Part of a small language model's weights.
Size: 21 layers, width 160, 5 heads of 32, vocabulary 2048, 9.26M parameters.
Architecture: RMSNorm before each block, rotary positions, no biases in attention or MLP, untied embeddings.
Training: a variant of SOAP for these matrices, 624M tokens, 4760 steps.
Each number is 500 + 40 x the weight over its row's rms, rounded and kept within 0 to 999. Layers, rows and columns count from 0. Numbers have three digits each. The size before them is the row's rms in percent of the matrix's.

# layer 9 MLP gate, 640x160, rms 0.169, rows 112-169, columns 0-79
102:447456496582463480540548502507505532493573593583524472543490523547529412519483541493474580475471504490486552498527465493495484413451539514490536476500547516471542495512499507505486521510514482444511464514460546492530530437445530449524559490
101:496540493480486515502545518579466563427537483455516583505507487415512426544555444524543456440438469494524501482409528532534543482476458481499485515508538537449505536439518411490499487551482492497510595530475498487473411490432495499485532517
090:515451499536568482574516541481522515536469499478509567523556423525476575474500526457385507482568498552466465523449504518489487466473457496444483518518524509513487526503496499478503522503530445519532519556491456522602412491556484450513553531
095:515501467500558492459434463522480465473548500473532502456525534439433518519459487491505510423419479449469549505498514519635436461520536480457489565426455486566511478498483484580498566462495539492466556528480498472466558502449501483520435509
096:512445509490506445464484506541491495501557574508469546558526478574497533524519499464508528448544468494498375472507531545511561485484485552506537478502469565441522581462406475484450523597534534545491473503534459540454500562456569550438509469
101:500398481449484504485539552458544524511475528457533449513542619534503439504519433487556489559567462489534493502463562513551466445553476504495473530497590446516509525490507531453461481570492564458513558416439526458481531547454459500540461490
097:564502449529406456499498472442450458504567522472492530525516501501559502555527482466573399457430449476568487529462514550501515440512461469458526479551428477431518476422498515499537437560487548491478510478527528582431482507520504495507548507
102:524570569542520487503533468528526487558509431468502441569505518468455535436546470523507518501516510483507542459544527398487506480505535489500477520493477509534494485497507475475558550437479579549588519475490546506504565559517469513545501460
104:459572551438515542556467453511465419413455484409470493536539530488534495463548498548459462477495514562500497474465537511495477498457467559461594457482512552427453608456485507475490507455498477539524512516547496504546484522512458501483489529
104:521461450541531472554484418515483512478559605468534495436499480500506415509512551446476529483500471456487464506575452463497512511506517555453480498520580474536475468514475512536527478516494491459499541501485472529517490531514534487519537561
105:517500484531442408503580535561555472450518441471463506480504530546626486519453469489476552491475454572514491557558432486468555505455525494424523500487580467544522531539475517443469506511461493519472494512562474474521506511463541435540477453
098:470511536517525536610530548435464506478537528456454539510508482507498538458491435451517460550480422530478467569517447513560526432537543536533524466467589537495524539470481498550512488482506428534538487495449507519453480499485445473439552481
103:492516465557479550494510504477564463487486499488484534485587536446527477539485508493499556519512568550502483457483541483505542547468472530431516480508507577477469587538508469477487484541491528477506511522471473557520463559507520614462399510
106:537522479514492512474468517486573564527461466566566585565513428511529508524503464486477562523524505533578506451476521513535554551431418523420505499426486496524494455524460569501499534519492506538511454480460429504561515512468471515442547411
109:485478480513554506506487505463514466492524424472486581538446537479594506513482446550479481499448556446549499563514538573455530519427525406499524488541485569535516509490519443495491461506454467481497531548512533446452477507491501564485489507
097:480487468470469493496505486527444530520473484473500566472462444492485448466496439465503423515493461512482480549627510450473440515564476553525431497516539506425515553552476492511443428508484511462445540472433485528456442507520484466460505483
107:516558496572475573388459475554470620520509478514433489483508482460583485452536497566413463525504537565523469480545512518539524525522468492496504477552475555524522466559551447479518538505515472494531498496511442500560558470518495513543537563
105:408523512495545459488527521500483416463558468525480518482485458533501483501522491506504549547533474598473458524454542529488469431528517496471531482562543567583436504507548565549441512565496566529512603385497508440468459488455489511495464474
100:472468477490555473476560503426474449476510470466496570521463497382501514514483481502540451500448424558546433532488518529541398495547493489494531476505517516518570560491507486570465449526489486510443452475488511453537533490517482501558500432
104:537549554462550558569496545479546521514511523563539526480507511501490490436512492515577506499486471550503513421566487487476528517437449519494444531528560499519462496510482475488503502573533576499519463484399497545495526470448506547522472455
091:481521553468440430544482520491494532512531458453514510458485555468458516530524486527530489456482528525472482489430548510519470518567461514444442440485478487574558547516533593542527509546518455435564436468418574503474552484473516479534493516
101:469436561594548540433457556458499465488459476525456518487480510481498510481460526452495556495491480473482440514571484527523497450504559505488438526484588442644494509508422504538517499502544483532532503477563498450460542498504508549509484526
110:544530526544429513533549490493486538416512477476558476588462558543486494488444460522483498393448508515464527546524414488499535456527502471479525521463520479506496522480499394474539491508510481477448479534532470527494455455535463451511466540
089:470492535463565437461427497516477499515506460532490490542574515491508520558523457478475532465528424490465458478480535489483458491542505497502527486597549554455552500472541514573529561528497555510409494496434490529463437457555481491505467463
098:516419451528445522492459475559461480480629486539512507513503482536604404583511541461491595532525508476491520379513511509481490470506497486517453475469524463581530513492458482405489477540519482492498502471526500491526462561479478520523496482
100:554519475466525518494517451438477486540452479537455539473490502540455488518478486513487493554475397505443453536510536524517462507465542565525516514491495573563514518536449507544471457513539460584487532460523529487494548438457467555512532569
101:575504511513476451469518508523513551524472572424532528538599475514550517547456464529521505421440475414533548483559495544501466491463453507468518532448546562453496511509502512437525496516549495557505510483482460458579446485460491547533498579
106:511508567493506461493509518516406466491467443467509504476557577535522455432541472555489434510480555422485510533472492469559533496488497479439532494485491558486480466479468460442500460449435565525495427469483401495499524465519561454503496520
098:529528491468569459438480473488487527499600502515482496534542470465438468458429532485441421520511491496520516498461467512497502523527539508550484476517481542413604402503506556548526402501514545414512563496511557432461518466496471507558527457
093:461476479603494483555601538521480520480572490528499544519530570573546515508496592517519546494576530594470550486508553548488491504454513470522492467562507446545488426521454401477554529537448486540507468518451465518511520528450464478535437428
101:546502498556563511551531475477524479490470442448469466505482502601445424496475450484458529494493560464502512516535465446520526530471471496485449524492439496538508531469465547510422410553553460525560515423419529523550405535522504525550463500
092:487408505502465532596546519489448518498526526463439504458519499523563489490482564549501518566450510547535514512484427488530541449485542495502534450497493478460554445526535450508519481510466539510498429536607505449565441466508543541538460512
093:470526462423444508498478442460495524560387524513525433516537489509585524567415478455498453506518528495504549424504523488445491588525542475617521501483454538511540489515483579571544511502512513469478480454564528501475503463494528494550532511
100:454474523492480512491483426532546489496466526510527523563535400537484520588516492471563462566483453498510488526549495460541478457492538451499446478485442573578463489537499453535557528461480460424473466504483460540484427538594515436485498479
100:500543520444581492555488454482463488505477508511559545571536451500511431450433586571476475480486529433481507515504478449502421451535483544487552496485495484497489447422527523535490489551459572538592461560484475492500575542509529508480478492
101:461501551437453504469437449488518477469482462492544399467506498522500496509467545514514540552489539505453456542442573505470524478534445534470424498497541542441548526463475456519543463500496447588571456526513482482394486526488587515467508495
098:490533484475528475501543529492519492551475512527609432543561460542430521532576459507458506462561483523491548442523536449522499514567511538497460508560523567502530506516483527542560524529457527525536426561495493523558467535416462478514485546
099:471492514532471561551444484511471468532515513476577551524497475612527513493528472553476504546550593523549474469498479476510523526517483520481569453544586530507473524454468484492570514503497519466522569484556459494503507472496577484564488581
102:521511508436512526446480470564552467443511427517437448506467531494496491573486522550469495492550575549495490477405475489587443486440489504494435486461520514472474545487471502569514498541496484551451542459510440522499469467501518516405491480
103:550542481534611504492462519477493508426491437474520517457517467498468465483528419525523471510511510490426435513492490504562497420575485529458491493491498520528492431504517512474525536528487527428473495559586488478486563433457491506564480459
108:588529494514530530488501487593506512512519433468481467520469492504478532507478410522516508513556554467541499557533451517470525475495565500555502458502456533537434497466527467496571419364522527528553532528531516453431536480504518459520451513
093:444492475512485488496450533535460557521532481419498483531510462551448498506490466507454549535506505447464453538457509470514518532429558581484545494432513494519461451482497547482563549480466510451471509608548478527471425489492478525525497521
099:566545409511548551543496505481494442501518519493566541429462499508466476472417563473442478470504475526585466497544479496396516477461481455530406482540447428472534475473527487529517516521526524485471502506459451507430525589467501547517519531
097:560523485413486524480528489509483477498503442506523548513508430536524484475481433495547441453537517415510443468530524421551518436480487475554423517551549514442404523447449534490520542574438492526490472491503497515449473456506526495519483554
097:532509588521506531513497515481472521523501533516560512436534454468522461501588473522470548513504472449535530517481448459467578481572555553448521467499486576511519461569418514461589471464487453547520554517527519523484449474479509534487564457
090:506488509453547486497473523456444509466494567481518482437528474441538481528549552520437472495479534544518529460466569533548470532512454454495485476508500428421562452428530514520484433511487491511466507461545433458541437487516553466560497543
103:443548472487475545479587486483476518515472460549462480450506529453514534467513542485468539465512495536500501515491529531443497442526562516472482427485544523394434515453542432415474497540439559542538503584515508464563484488548516458441540539
101:461533442474481474480434471559497457474557420546468501453433511419521481571460456466526570490457552584487555534456536470438496547532561478541502535527507523567507533509519498471500526485495538435506508533478459470550456449543532522503475504
105:514474422509505441523534473626548515557529567545513508510573443523507547450506496567500467529507477506444482538526470429459461504464534555494480523497519514435539504495435481547452576550458480525428498515501465441531469448499430469517462565
098:523541516507520515480533509482444523505498562514445486592513441478488524513569539516580491492504630531536513507543507509488539512480519471504423491458478468552563507470492470505505542479427560531551461522461437487526451526511462506533517518
098:476549509510475600489519521478541488465454467508478542524459493469530491439460426433506517575482420488506502436501436572489497446502461511476527518461498527475512440445494490511459454573517467569485528489506485525441470515513509482576471500
093:549498437498505529510546483536557482472506497598434473511509501517414443483473454532499458518532473534530491495463520458523536475491578545449436497525455500483492444492449544462576505548516518540570398516569508559478503495475466452503465429
108:530568517555530405478481461504463527458580469486522492499529514410513391496477510528456470513534486468527530548528462482493507524471539472486533436389425496484486500453500516484458486461503496522471588424514487441548496523463478541484418468
104:471521543484532523529477435445463524570506510605473504451524483417403515521497516500461449501504530570522461479548461484580571524527538474580517463559477492543487471491584538554511489542521531481469515488509470426491459475508479483494550379
094:450486524571427459543500506522600479444548494521514425504489540570465471487451474512467504483492495501535454562469471547517506529457476497503531421515519530503449472500513507522517487573484550520429503515503503463486474490479460556544566429
098:416541502477541418441532461486463549462517499485511508484508466547493452532454459489487505498518545506485444519556518515528523483533503492576568532493523492507504574539467529538542583513474523514440497427461433493478495465490473513529570466
094:424580512476486534487488499409459557522550472438398530462476519456490492521496506470472592503533524484497528440448549512440502508588523449486489445435592546471543510508532508553521519594525482490493487508544493505514447480534470510452506508
100:506579513563492514519463521565512510540584520601548536456500530514415499440493507482471490490485400477519467517488494531537478562494489521455480463476537490508531496446487483562428499490460472520457596478531560428492444478489495473474494453
# layer 9 MLP up, 640x160, rms 0.166, rows 112-169, columns 0-79
106:499506463527519522531534580529446482498564462584530567518432583575441476530566552444387585522505437567487529457523495492504499478482483464578560425484528509510496479522504560551491502536544544534538493472451522548473490470516474553568427502
099:544514475510520539409476516519492503448475485564542467526487513459454536586511492508431503578523489456500552518584502523492558488452462499520615536449560492573550532509526523447506465541467512481498454457523493592464515499536407511461560477
093:486451494501558516535454600470535434447536478534512521536602456423478516515514506442453435567519493481493461523488527449552509505445520496390471471497509441458464439448489460513519556482443546511473431480493494517434541532501514519553486451
092:502486506482513460485487482489491510543477491527481542520519455519459513473446490568441540468501495481497516510543492533577482440495499505441480529508520456567456420497542495499586468575419468515522498539523512446496530555478474469490491554
099:506480522465531502480521437541519538471496419499463516482461491479497482531521510532471564507477507468482515525489580517519506522530540505520517472462466528407495453516496581565478527487427531454554490537542483532515540502510536457534467524
098:526558474551512545466476528547552493552532470538507481508499548452498410477450469538500542511418437436532498505473444465492530549508487468545481572501545548513506616585461453477464568470453464535444510486442416494529546517495463472448572476
102:514493530549515471478591439550527380443525525418471493468460536572486618543532443492466554469474550577529528539510478525526565458561485490555535453544419488491475491541531527503517495511513513504495508511534474469495510492508440479447560414
094:474419514504541502473517456507507441531532464517501551492509480550471526464457482575411557441432461491488461497561462459479500485624539484558424491423491420541465439538484490451494453594504539459489559540475464542552457464493496472477508397
099:478467496434451483491554520521488579514523529509521519430505545454519496571558456550479482473528565507528461521444475479463514487519493538528452519454483521474592498445506411536425491563510534431574512407549535496465535528502487495483467515
106:516530441581516484495531532482484536553498574553539551456513437518467415474563509523497460492523407553533469470482511543502510503454462453417482523560490449504457533490556468486505499556485494466517561529427504500508495559492491550505576447
098:556432468470473513537452453486511542444532497425495478460545495452573488542579479536519519479550512511529459507435459486567507547494536439481524560584505528582489513516386465515501466415461452504502508455491515387538454474381499453532467497
101:557510533547492455384475451485506584525516521469460527462523472523474489492460563569482623482518548507523552444486466529409525471505505532491593541565468498559527425535488474441444523499470510482498484483534547417516527561535567484498467554
098:419519548468513513491515445442419480534501499576516452506499460455505398580518558464585479537509576544501473466524476510517502456566502484527505454554488489519543427566457493547495522555534457552497513469561473459531508493537490505552488464
098:500473531498556482482475488494521523450524481504531492495367458504499484511555532570484467466486450521489482529586553479553490483531473497498480456473515492489431396492441438527528469425535481499433571570527548495487555516559468480532543493
108:523454505591523531508501548537517518564575520575496464464463469504611501530514455563497505514493450450448447494419451548482519487449535566446546497531472463500493479499559519506545449488485545513455533442573514521474529466542500560463512503
103:518490426492588513455583517494461547489472481479414529479450470479485451459541460488527505507466523581525478467482562544465448520505543522452431489472424492532514516546495484480491493527538429499569430466515511477464535486596468440512490453
095:509500451513558488499522532533503489526481479510438539493563483462548533506488590436580494506436513439549556559524537488477511522480492482606444567476497521539572520565520551507489486527528456490456434494555504430485466483493491488469529497
104:529487489444545490550541523497491488520486482571521518500503480528544514453533519489426449529549505503513517517523506478588445491427551494469559559554458395529470471508518539522466494504510516447492501569428502469513461495479416509547469487
093:496517525486499437543510494429378483469487553474530559524517469512554533479547507463470532527514525439428444451500447439469524443498551499465513467565460502537479494454528539545445491526491486496516429528465467500488484493452472466521500471
106:533522484534469492464436506478470603491502548423451515507482460490641409555437487466480412488513462531495472513508468511434576540522515456508509488501455485509477500471550511476541540514539515471484502503539486469510493472499537563524488520
097:550491497530493497447459460451583607536533471429486619475428551464453484490486485520422491503528499406507528477516544455514534542530456526490619446466424478490441504506535534491471492515497498489503483484498540513492525485450501423518479411
096:529447517447490527434472510502526459491509544491483486446549506549473545501449544454535520483460467454506510472497567486433548540429462549496525471511485567563477445512475446481536571534404432578447576493548474509546494503506511524507528513
101:531506548472439521435471489508463443480490508472442530437545421486600577459478502501498466546494446473532445504535491535480488447431600514527450463481466510478460489437497529457472529487468486611552519457513508488504536503479450519503526504
087:525477478466504508512535459452532493488524563520529501445418494483513531478391537484490480460412421500490520544454510525507477530408515498483489535497520534548508437517510504485446488472528559478527521553527502441536491497471499564515487438
103:491547473497452409535488513555508504442457559538512515493539475537508415481484474551481528526533590517524525543505425501438471481476468459585490479539544510526497471498493498455439488488511469513403552461488467375469542507521482401565521520
104:512493473498471480510518497475450532506506523491463511513523379511539480534443542477554515483545466494555482554457503549376454551452446498517563508475521491507445488459451584488553550480514464499516531525519486553437478547414547484468548497
101:494407482553531507456414422488461512438551475513525449448478532525511489528491443618447528550586584501463452527466511463485506539537543528524487536522464454533483483473464500524501465526572465538506527551464482488468552523613534505499540419
102:595485415559504460525461460553479473503534517592509430521517468458524432485520509499497528454456570574558515531497523488456454466471540474575487570490512569508542532538455502430528486518496486510499492540543448502557445514522530536571441497
096:473534504528549496460545504472575461535486460537505507511446506481516498453490553471443514566503422553489422423514442463468477439499534462482461528541543432457578444521491526515514448528487497524514539497504482572421488462472451515445414509
097:489476567511560556509459439482525510512518530514543522514583515515467439511510551504539498487490509496507562526486489398468531476491513549513519490532543609492543471468539488533504556519583437503519503486549488565474576553489479405447535534
108:459558514464507520551506588481568514431526529474526477486449531458400450538532471388467497456573495531477496503457478488530542527538496517535546474475557536568410541540510575562552488505507515491554428487450451489503463504601515488529515488
097:563485501499500476547532454438584557499461523520426441580542498561529475522547475502549445563499484561447437537442442458527509510453530533522516484480490446492545488553433523463494479538532570479549481569458457536514488468562496579594456531
093:505485442480518521535508524468518577507436565565459581495449472517535560541535487505506540502530458467549545469503457479513479437527491494465405533444482520470491391498466488549460460470569527515456484485545490535581519454492585520489493466
098:571497529468540467421524482553491469474475519484487491501546454455539560553522467509494514462512498522472531530497508530473497550440493533519478472460481459501474448466486525499494486511490504431503438552493465443511416528492499568518407464
107:528490504555512456486508479488468450511479452542552541505471537487489430499463504518503470524575462462520441478524474526555444607522484486498509535514522521477497507432502489537474504498552527507510480539506496504467471474500478516486488458
097:469497491504510537456442468476447585477569503528446418532430591471565399482556462517523552404441516513476546550429519416561559468519504518447482450524473530482515510471543532491509504568528496514517513468537451436448525483572573490479434463
092:483513530450488557467497523582483499503470514510519452443509496492472559489523461417454465507493525432523508578476577547568480480455575520469553498568422502435500457461543511493541511448463522535511592526473483486526501489415422577509460519
101:507549514524535571453528524494428540515436467515492503496446508437555559516515459415567454519479525468524494488522505511483595481466503476464479558522485421604506525494491557470481519500514479509439484540521562449558512496472458443528533489
099:476459490501514434480471512541578511432536532471488435557538501534517417483525531459496466485514479498476478520492495465597433416539537501445531490465540540494509565538462474510528470468505500535484454554579511495472477516473460500534558555
098:494441531455505580475477538517465517501533480548500466521514534530544524447500484479513499445477492441510475549566471512481424523477519496518445557497491554537488477496521494510470527496509469448474406566498449520533535507507487450541527524
104:448499516467494482570531524537443479513596508429484490460495449547516497438592542451463488484456411546535574469496463537468618548599523481472485507498469478533513517523465434491474528543465518462456506486532487510517499470490447533484509545
098:520407511472558452513506494487514464462468444508415496484447478463478527454472545465455496513437520472529518486595554361447473507510530502514442535470548489404502503484559378574472461491518474502542528494506511546451467523445525497484520437
100:482489484455567458494473524537477526570498530492452509521471466533526543532472491466486423462493530503462488416570521482496531464460532541524501441558496518537549545450611527530527536516466485478542449512519478553462474498529525511498578492
101:520454440497561555514520553529511569457470493508466543507438527552538562504488558433455487540473548524531526453469520465492426467551510477496488526507512509521562460438440535486553484499533507497465508476504527533547552522530417412543537550
102:507542427506499533501495538483544526551524468606464631474485497565563468633480519536494560528536566512472509511488485470487477454507475449533539512431498536476547507548567530479452457526483459461448498474571474519482507495450497517466543512
103:494535488509519546485563459496476560481465558497520421448433503461460505458538487512519520525493496506588530434479537547455533548527519548517462508468525429456441436517505420499510443492451485521476539566511486385497472452499475501518484583
099:432537514491520465455468440448493462517507567465542598502501444442413450455490494470581480560507520504439518460475506544495479470553473481484498493536472449566476466483512561518563454439424498512531471431535450571566513499408485476502436493
096:516538531502505564402483531478496471516501524482487494513509477575513517538502466432531452474540488458436488483469560487483504517454482478442600428514467466439487433555473498539525444572490513548477502511567461450518562484532447518522560423
108:549531445501528518557544514498569555485470520416521452480474449430516464499506443576514416407553516455536483541486414489564476470574545477477468490478531524541504526526523458469500510526527484517551506563519495468513495489494465506464521501
096:569566448557468480459483474521520465506495476518508452519469462459489465503465549486492497513500472454534562476431530461571479475560498543462552549473498479459470487524497443441504505501527545486447510521477472472508464483481499482524448605
105:461539413438524566516519508523414471523487530459419505498420477520499505466453502479483515508437470520518520421479470411550502489476482553544547497547492573481534504547489521529510475558494454586479566535487451559505480513520535534546434487
095:530422483493511553423526490465524452543524474539442566485515459492603523497581524568497547475589545497546490541514428502539503501495521488563541448523545537449492496520439433528486510466494478530496518526490457454493513535485484426464504537
101:529505517444556513490509518511454452552494425458442576509464442466497545447573574420521502492544468506449494527505469456490521512493501515535563430435542489448530578492510520570585448538490528468479463497525533488548522476402505423527542551
096:448500459515449507532477457509466443525532478476521449507478541468456520563499515532495466491461479579562535491499472558516471502516450515504538471528473476484558451545549529580493503635522559572465523496503489554515490409492487494538539471
101:488586530551517460445569454531526548502464525478546548513575519499520524522512559475518541518539474505468551457491431597513450535546478522492516446515493497505473537462553495521475562512515505489468425504513488484547518488479529530478529442
101:411510466458485522454496452535526494547503507484521567447465413504532480481476472506499507521559515522508555473519606437468484457554468457501520520538506471429468501464497518471490541466486516481387534427469585520553474535531483461516520472
084:543490560501483518525468471463533443518459503514517495523494480515530489491500503588481474568505463479502584517469458500451451473499432568519463516486406466532453436546478503494494475447485460561478554532512506461558465488497565444564470476
095:446479512468456526556518486542543451567536515519547481511507519533509550506482481542510479504543515509468434557514505513498562568469515491542559503464553492488495492511540470547496516506412515508499489539481526483499430496506505518471534515
# layer 9 MLP down (transposed), 640x160, rms 0.153, rows 112-168, columns 0-79
103:487512531539455545484539556527503529509478472573423568511517527476463499526528512456556544523484524499577521471510485547581535458591447481525545497511494503520504443540404499560512501481516507536478507535495481506520483480493572550481481449
101:535526472457442431454555529473497477598493501607490487470507476454435483537562571466401519527528420473510439527531485485480465434565490518521479482470503429541485528544529497437534484481492471531460425511497462480527585532574497569456503504
087:479467529509514504474555556424522467529435452521493440508426454453508421445558497545472519445435489488459466485477501447466532558541440567574543510505502492526444528501489540500407510442557431492513553469483507528464457470492541531471433557
090:587475531455444476489515497467590506530511471555500477518406528440513515461549500442483500577527510546520478485496526471450497555472515536540601462434518521529431586453471530470462568509481480511442490440491525546523414507514505510502531583
101:535469576537536578507516562458449423418444494506517515551468532521563505525462438442474514510492450556540473524494470533530469520518494539519591576459479444503423510463427481429486491568501504459465518515461554469524501515537513584492446513
100:550503475519531449500490525418530511561526467592494570468589560458481498469495445491491485507463477446532522486510415545507460478478518455487557509465525546480456508521520555499512516485514433523498518465470512507520567483491496475520512498
095:575509446555538538546525519488507490464455533517433453529498501550562469495564494510486589579508520556472511526485528495440495556509506587529511495461532495575503562486490517494554550516547479515423559519433502495588518510568535540530433444
101:538458504457447535446431477470568536529440526553435451505545553484511521571515432532553539489405426557547469542486477497501543540568454554474492513533507527563590472505508494487452465578526404461456528531461501496497492481552514490436500443
101:545524505486457562438409519546461418486510543494491484499512537473448475522531515546510489481487481567539438554473576511468432528563397523453464485476463585601444522511535498517498498533502526486541527494560531507526538508509470480547564520
099:508437527469495532521539486624519469550445488478470446487481409435490509472543473504568511478489537406499495463489476510530510491501495486537484470467428501510545484437595538502457470500470438547516490491466482488505501501498469513578466480
097:482481550543479491443481477519517455492439490495518569432574489591513522517518580485474440480495515485437493586529506541413535535463513513445506503514453491465504551470527460516512490495469538523500462553501447451480569558623501539471527517
096:426480548529523544487572478528518526468501530441436490505571524581592533457481488567505509563547426491486482560533544444471558416584480515519517480524456431482510504547437450598466484514525538455525420468521429428476411507535517501485512445
096:487496471466568483518530428482524502496534601502494585518485521486514522588470470526516553478490527533457481527475524545528457483453539485424506488459552571515499491480521514486497464569474478530595478460528488449492541525476524529469537560
098:486468431496465412572496559476558483588491528532529491548513482437488508519504478476483493501440554442494503477457537545527403522428506492516513480489471516583467538531551522475529511501476457505559459455482530599484521489462536540514468495
101:537561516509498544500493504481475493583581574503486484446528476455509462534524507513494511451480495545508491486495481523502515499508561452464512495433551501385465472498482523513553477474529543520484522479525509454477533511557551519508474524
105:508457533515509553456537483559501537497485453520523489492565491501494560428458460452509535554553440489548510483466505476474420473488510519598494483520471466413501505529510531479540512593477474474477501478543543382484517468536426481513456552
100:490516492475420449525451493593513444493483449535513441522459450508505452524520469513482474510402486414481551501413458506489500509526577503486528565513474562535517457575481584491548541557483563508453518514541531536521546527513535467501505503
103:511542427530421553520526495502523483589498584498495496463499515525529432498565555559527467417451468455582498447543474509559478588485503454566530482521447419476443531538500576523521503482470482519494423498548361495566522524462479490455489528
094:506511492503510537511398534582553487539539571482510491533506500519540486483523529496488503478488518505535450536524457551484481447478567472506526502462564491497497561538512528476636530453498451441482501474545458455480447549508500515492453590
108:454497447471493452486552475521397469486497526430534526530531528442430399532532577462554473582470513530500489535510529528487537515478529534459568457545517529444535502523510428524491585479523468566487494483515509532545469482464443437442535515
097:477579453491457466460471552557471455526448484501463490416580479503581476466533568513553534426501477490483467507520471467480513466540545467490490514483521468451458557528495551491458444483472465491540458567427470432496445459490406499455506495
105:465473510556484463541416520506497499476431471452465531496510443461516500455498455419500525450496455557508512448510555502510586495477525481531508497468523492475537467508464586525540507523523530490493487505481546567476557529479435464466537417
103:512486531490566500489525520457472582493473464540487457486558561483495471504444469513430497523513501510444459486493426533526530532567490541537537535489438462478523563531380574475500484452473431573572526503492585465492425499508534497473463514
107:479509478477484502515491526580450527493472461500486463555547534512519528518575497545540550524534505509560465495526482481528485436601485520488534471472492455442525532471421527536534535497522481495503474476458520497482442508540517501492509534
104:507478484503533541479425392530458396463534506542498495471543469428470503558510487512575461580555513514528457505537511504446465536471492504515469502498488523497512442513498608464485500510482478562483539513352561471505525576466502577494482483
110:492530496461518499508471506436537516435416491504567582480530562504475524487504604498517517486568528475558461473517513524482507495518478482466600449567528520413498531495472495487490508421491465404534555477504556496514416502478608427574555503
098:515481558542475523483457564468510562511506483477507553455580595500555464486439565531480470456480546495503499574457509522393535505447519568517494544455498548409468487531501517499514474473562471461424534485509480490438472463501505491556434513
104:454491548522516510543539516477430498481458420547531504506538515537569461476587516487469506459494541519443420470536421522483511501510470503550514565565455547508447417473530440501535505473524545512475493486490524551565461544475481516494597485
095:524481553523475477500529508480457437459445520509487469492452535506408574486503493569500463545469554546513423520499466434589495476533520515527462571467520444487499510421492509490491544467560543490455510495491460599533465541521538519499519513
104:455495467520490525502487449537507494509592519529479540497505482497551456586424554494536449566538497499539461448460410531488470478583543498506542486499488566516477511427460578514475462473527541439434508519550461493503604524462478489534459444
107:474544458540592493536467455473508497523450518432524575558484511553501508518439500498487487477429523547445598513498523479488478519437515506518425494454460545537507499501524450542443501576548475588509404503497541524564515521531550488501513423
103:444478492568492490522505488551450437429446588466526530476490447484449455562520558471500478557420489487538508515440455520524482524503513551529453515542524478489523536491464567445480571516551449456517470548476489571507474527495493461476465603
095:483476509507505441488461571540519505440493425448561506523506495505543447435509447512369485457504452542511505508445480459492487506551549522416463488537533529492536560531508509567525489450574588466533483482532472503544515489552516445508551592
098:456471488524534514552474511508462478504490433503550476452459567507502453543472472503501450502512497444532430487549528483528554502510467574492528521562506478499494461503521536484553420485507468534598545475467568559457533541489505547489533508
100:518443537524496486564481512491551473542575447515488446494530508472437572515584504468501497492443478497564596574537570510479526521502517546478532527469522584531496498519459526476498422443542455446442503554507454511495481514476563503461526429
101:536399563527490486515466503511569544558562553510482463523457522439541430501429508537498474472423483455551450479477567484590553464468496489523503455470477460553459479453436470402429448443576473472464520495530479478565515584460513490447514490
091:501437539485489470491501530505511449492560461486487508506508494519523508447564522551494579461383529441477472504528527485518468482433447500441564549459520465491549464532484516487508603447485529508529527403529556468488501489450586462470509486
102:470537506510549563479533563490497499495558474531519507480472498478540587538488503486523498516470507432494461506480476519513453525522469557499411422483487558517486423513519496450496548481447452488478469459497491500503426495533486484477445497
096:510494514513513494523512490521465498523497486491483491422508435535504522501324501446505504529508511517529528445462478516490517461455500481443446495492414490489436547505517524457541497474515450488561605526491534458442515408550534538494474447
096:469507461465567497509494498515495533470474457478471567525501519518439523524520491513443472454580577520499554478496520519546540472484521533479492526551548480515411530522505501535532498606460576458491517487535474441486479530505510497528523455
111:535492470500554534479528468536565513583490450500500525457479555512505456454550518537498454526476565465499503515492491522490589552492536457534432468572438511494603455457486503539490496520506525554485491525524486429541554537492514487532518492
098:463561465522454519501536422425485540502492418525522473492554437555521506450440527446480442547531462508442467558486488535515497502507459479509515480497447474518566482470434604462453504491497462522473548499505525552569534455494441461457489527
103:581427586486612507464436508485543598505544489487475488545473506555538498551467489438437475493455478461510522515538525464475524493506537523510489488471531545469497472475466516472556543501564428515502533543505440562473501471445511491487449613
099:573577445452513515462550520460561412446504518496611554534433500500537524524546519522492455525497488586509508522476506442503495477547522495582473481423528509497485421480468493571519489484536588480527505502509513436566532463479520519464540525
097:424525478528538519453496473419471550433464502544469598451517543433512496534506521438532498482442492532513557515478551511451496460550518521539526640546552506483459521554437494480462509510521473509476535513455482524487528528483482493562515539
107:493527557451436532533542488474453546474453480501470466558471533481516457407564508461547525474506584477540529420510521473564540531525507474478489503407523474510446441586498436569465497613503435536534488575532479525538487475461553498520501491
096:498458426526546491566420508551467489382494453494452517456492511471563501518504498510469451440589456526557486577508475517441591495516513533546467456521479527497545512492511444550428489496546462510473538492509458495428538547535480480519545500
101:464483482488542501510538534468469492505482505527507496575445501487449427466605516537452520503544485413521424501480530550527570494496475548441542494440594482489457542446505493470486490463493456527488563440573508519535561475451576550464543508
098:470580523467495491485566541542497563548473538499541491466551498579497518514505391534497441545470500542480517447491495427525579493555469468562496490508416582416523467500482492497496479455473525445476524502537449516541472469398552461463495568
098:560497439488575496487569564463462565522524516522454498501563522510485467467569476522538572586590511480528589521515555424560479543441563498500561516594427486488573517523439496445503484484527438489439496536545524455555522490532505459481456526
099:540439468561482504462504475564498512577471499483473503516492500516428478530419538528484430462447386498564515470517451440529511488488511562479483485553537524499529507555527508465564514473470470523483515520485520420535543496457520521526486474
094:478462552481516482475467496473480542448540501434416520539446489444516509431516461510545506546476504471434576421436516487419561616512480488460519558464475438457523502498557512515514449554411451514494493469485556491466456495535545518556533474
101:417442527531510480515453503477470444530507522512474490510445473501502519462422538501530483584461507512503531517489498472608473501531527522511492439516518471504521515538538522470477435480558501535458429517505559449503499440437454454535513513
097:540521501574492532475433471466447492434421593552510537454535541492518538539490500489488527527510495459471474488523580441503456444560508468444524537527454506544490476545508558536455486480492407456380527479470453499498470597571450499473479523
103:492425542459540508461531486433531484493473461480526497545536490471519478548518482400577511556561515469554443492523506450483446572523406458509518508506465488458420449473503515469504504454486414556469533496467479500538414573459600496611531407
095:589449479572450510503508517520488497504426527515551514526539551553502490538538452486495499421457457421473547460453382490423439558503538458512553495445499412465514481533443480506524504556505536448447456602495532463502477432485503539452504538
091:464546492503475481490467522525504513505583430452450583480472457419553527556485515450485537502508526535556512458471529509402563488555570463430533418436544571446489469554563480555504528495493506492496454542508476510573516462548466492476494476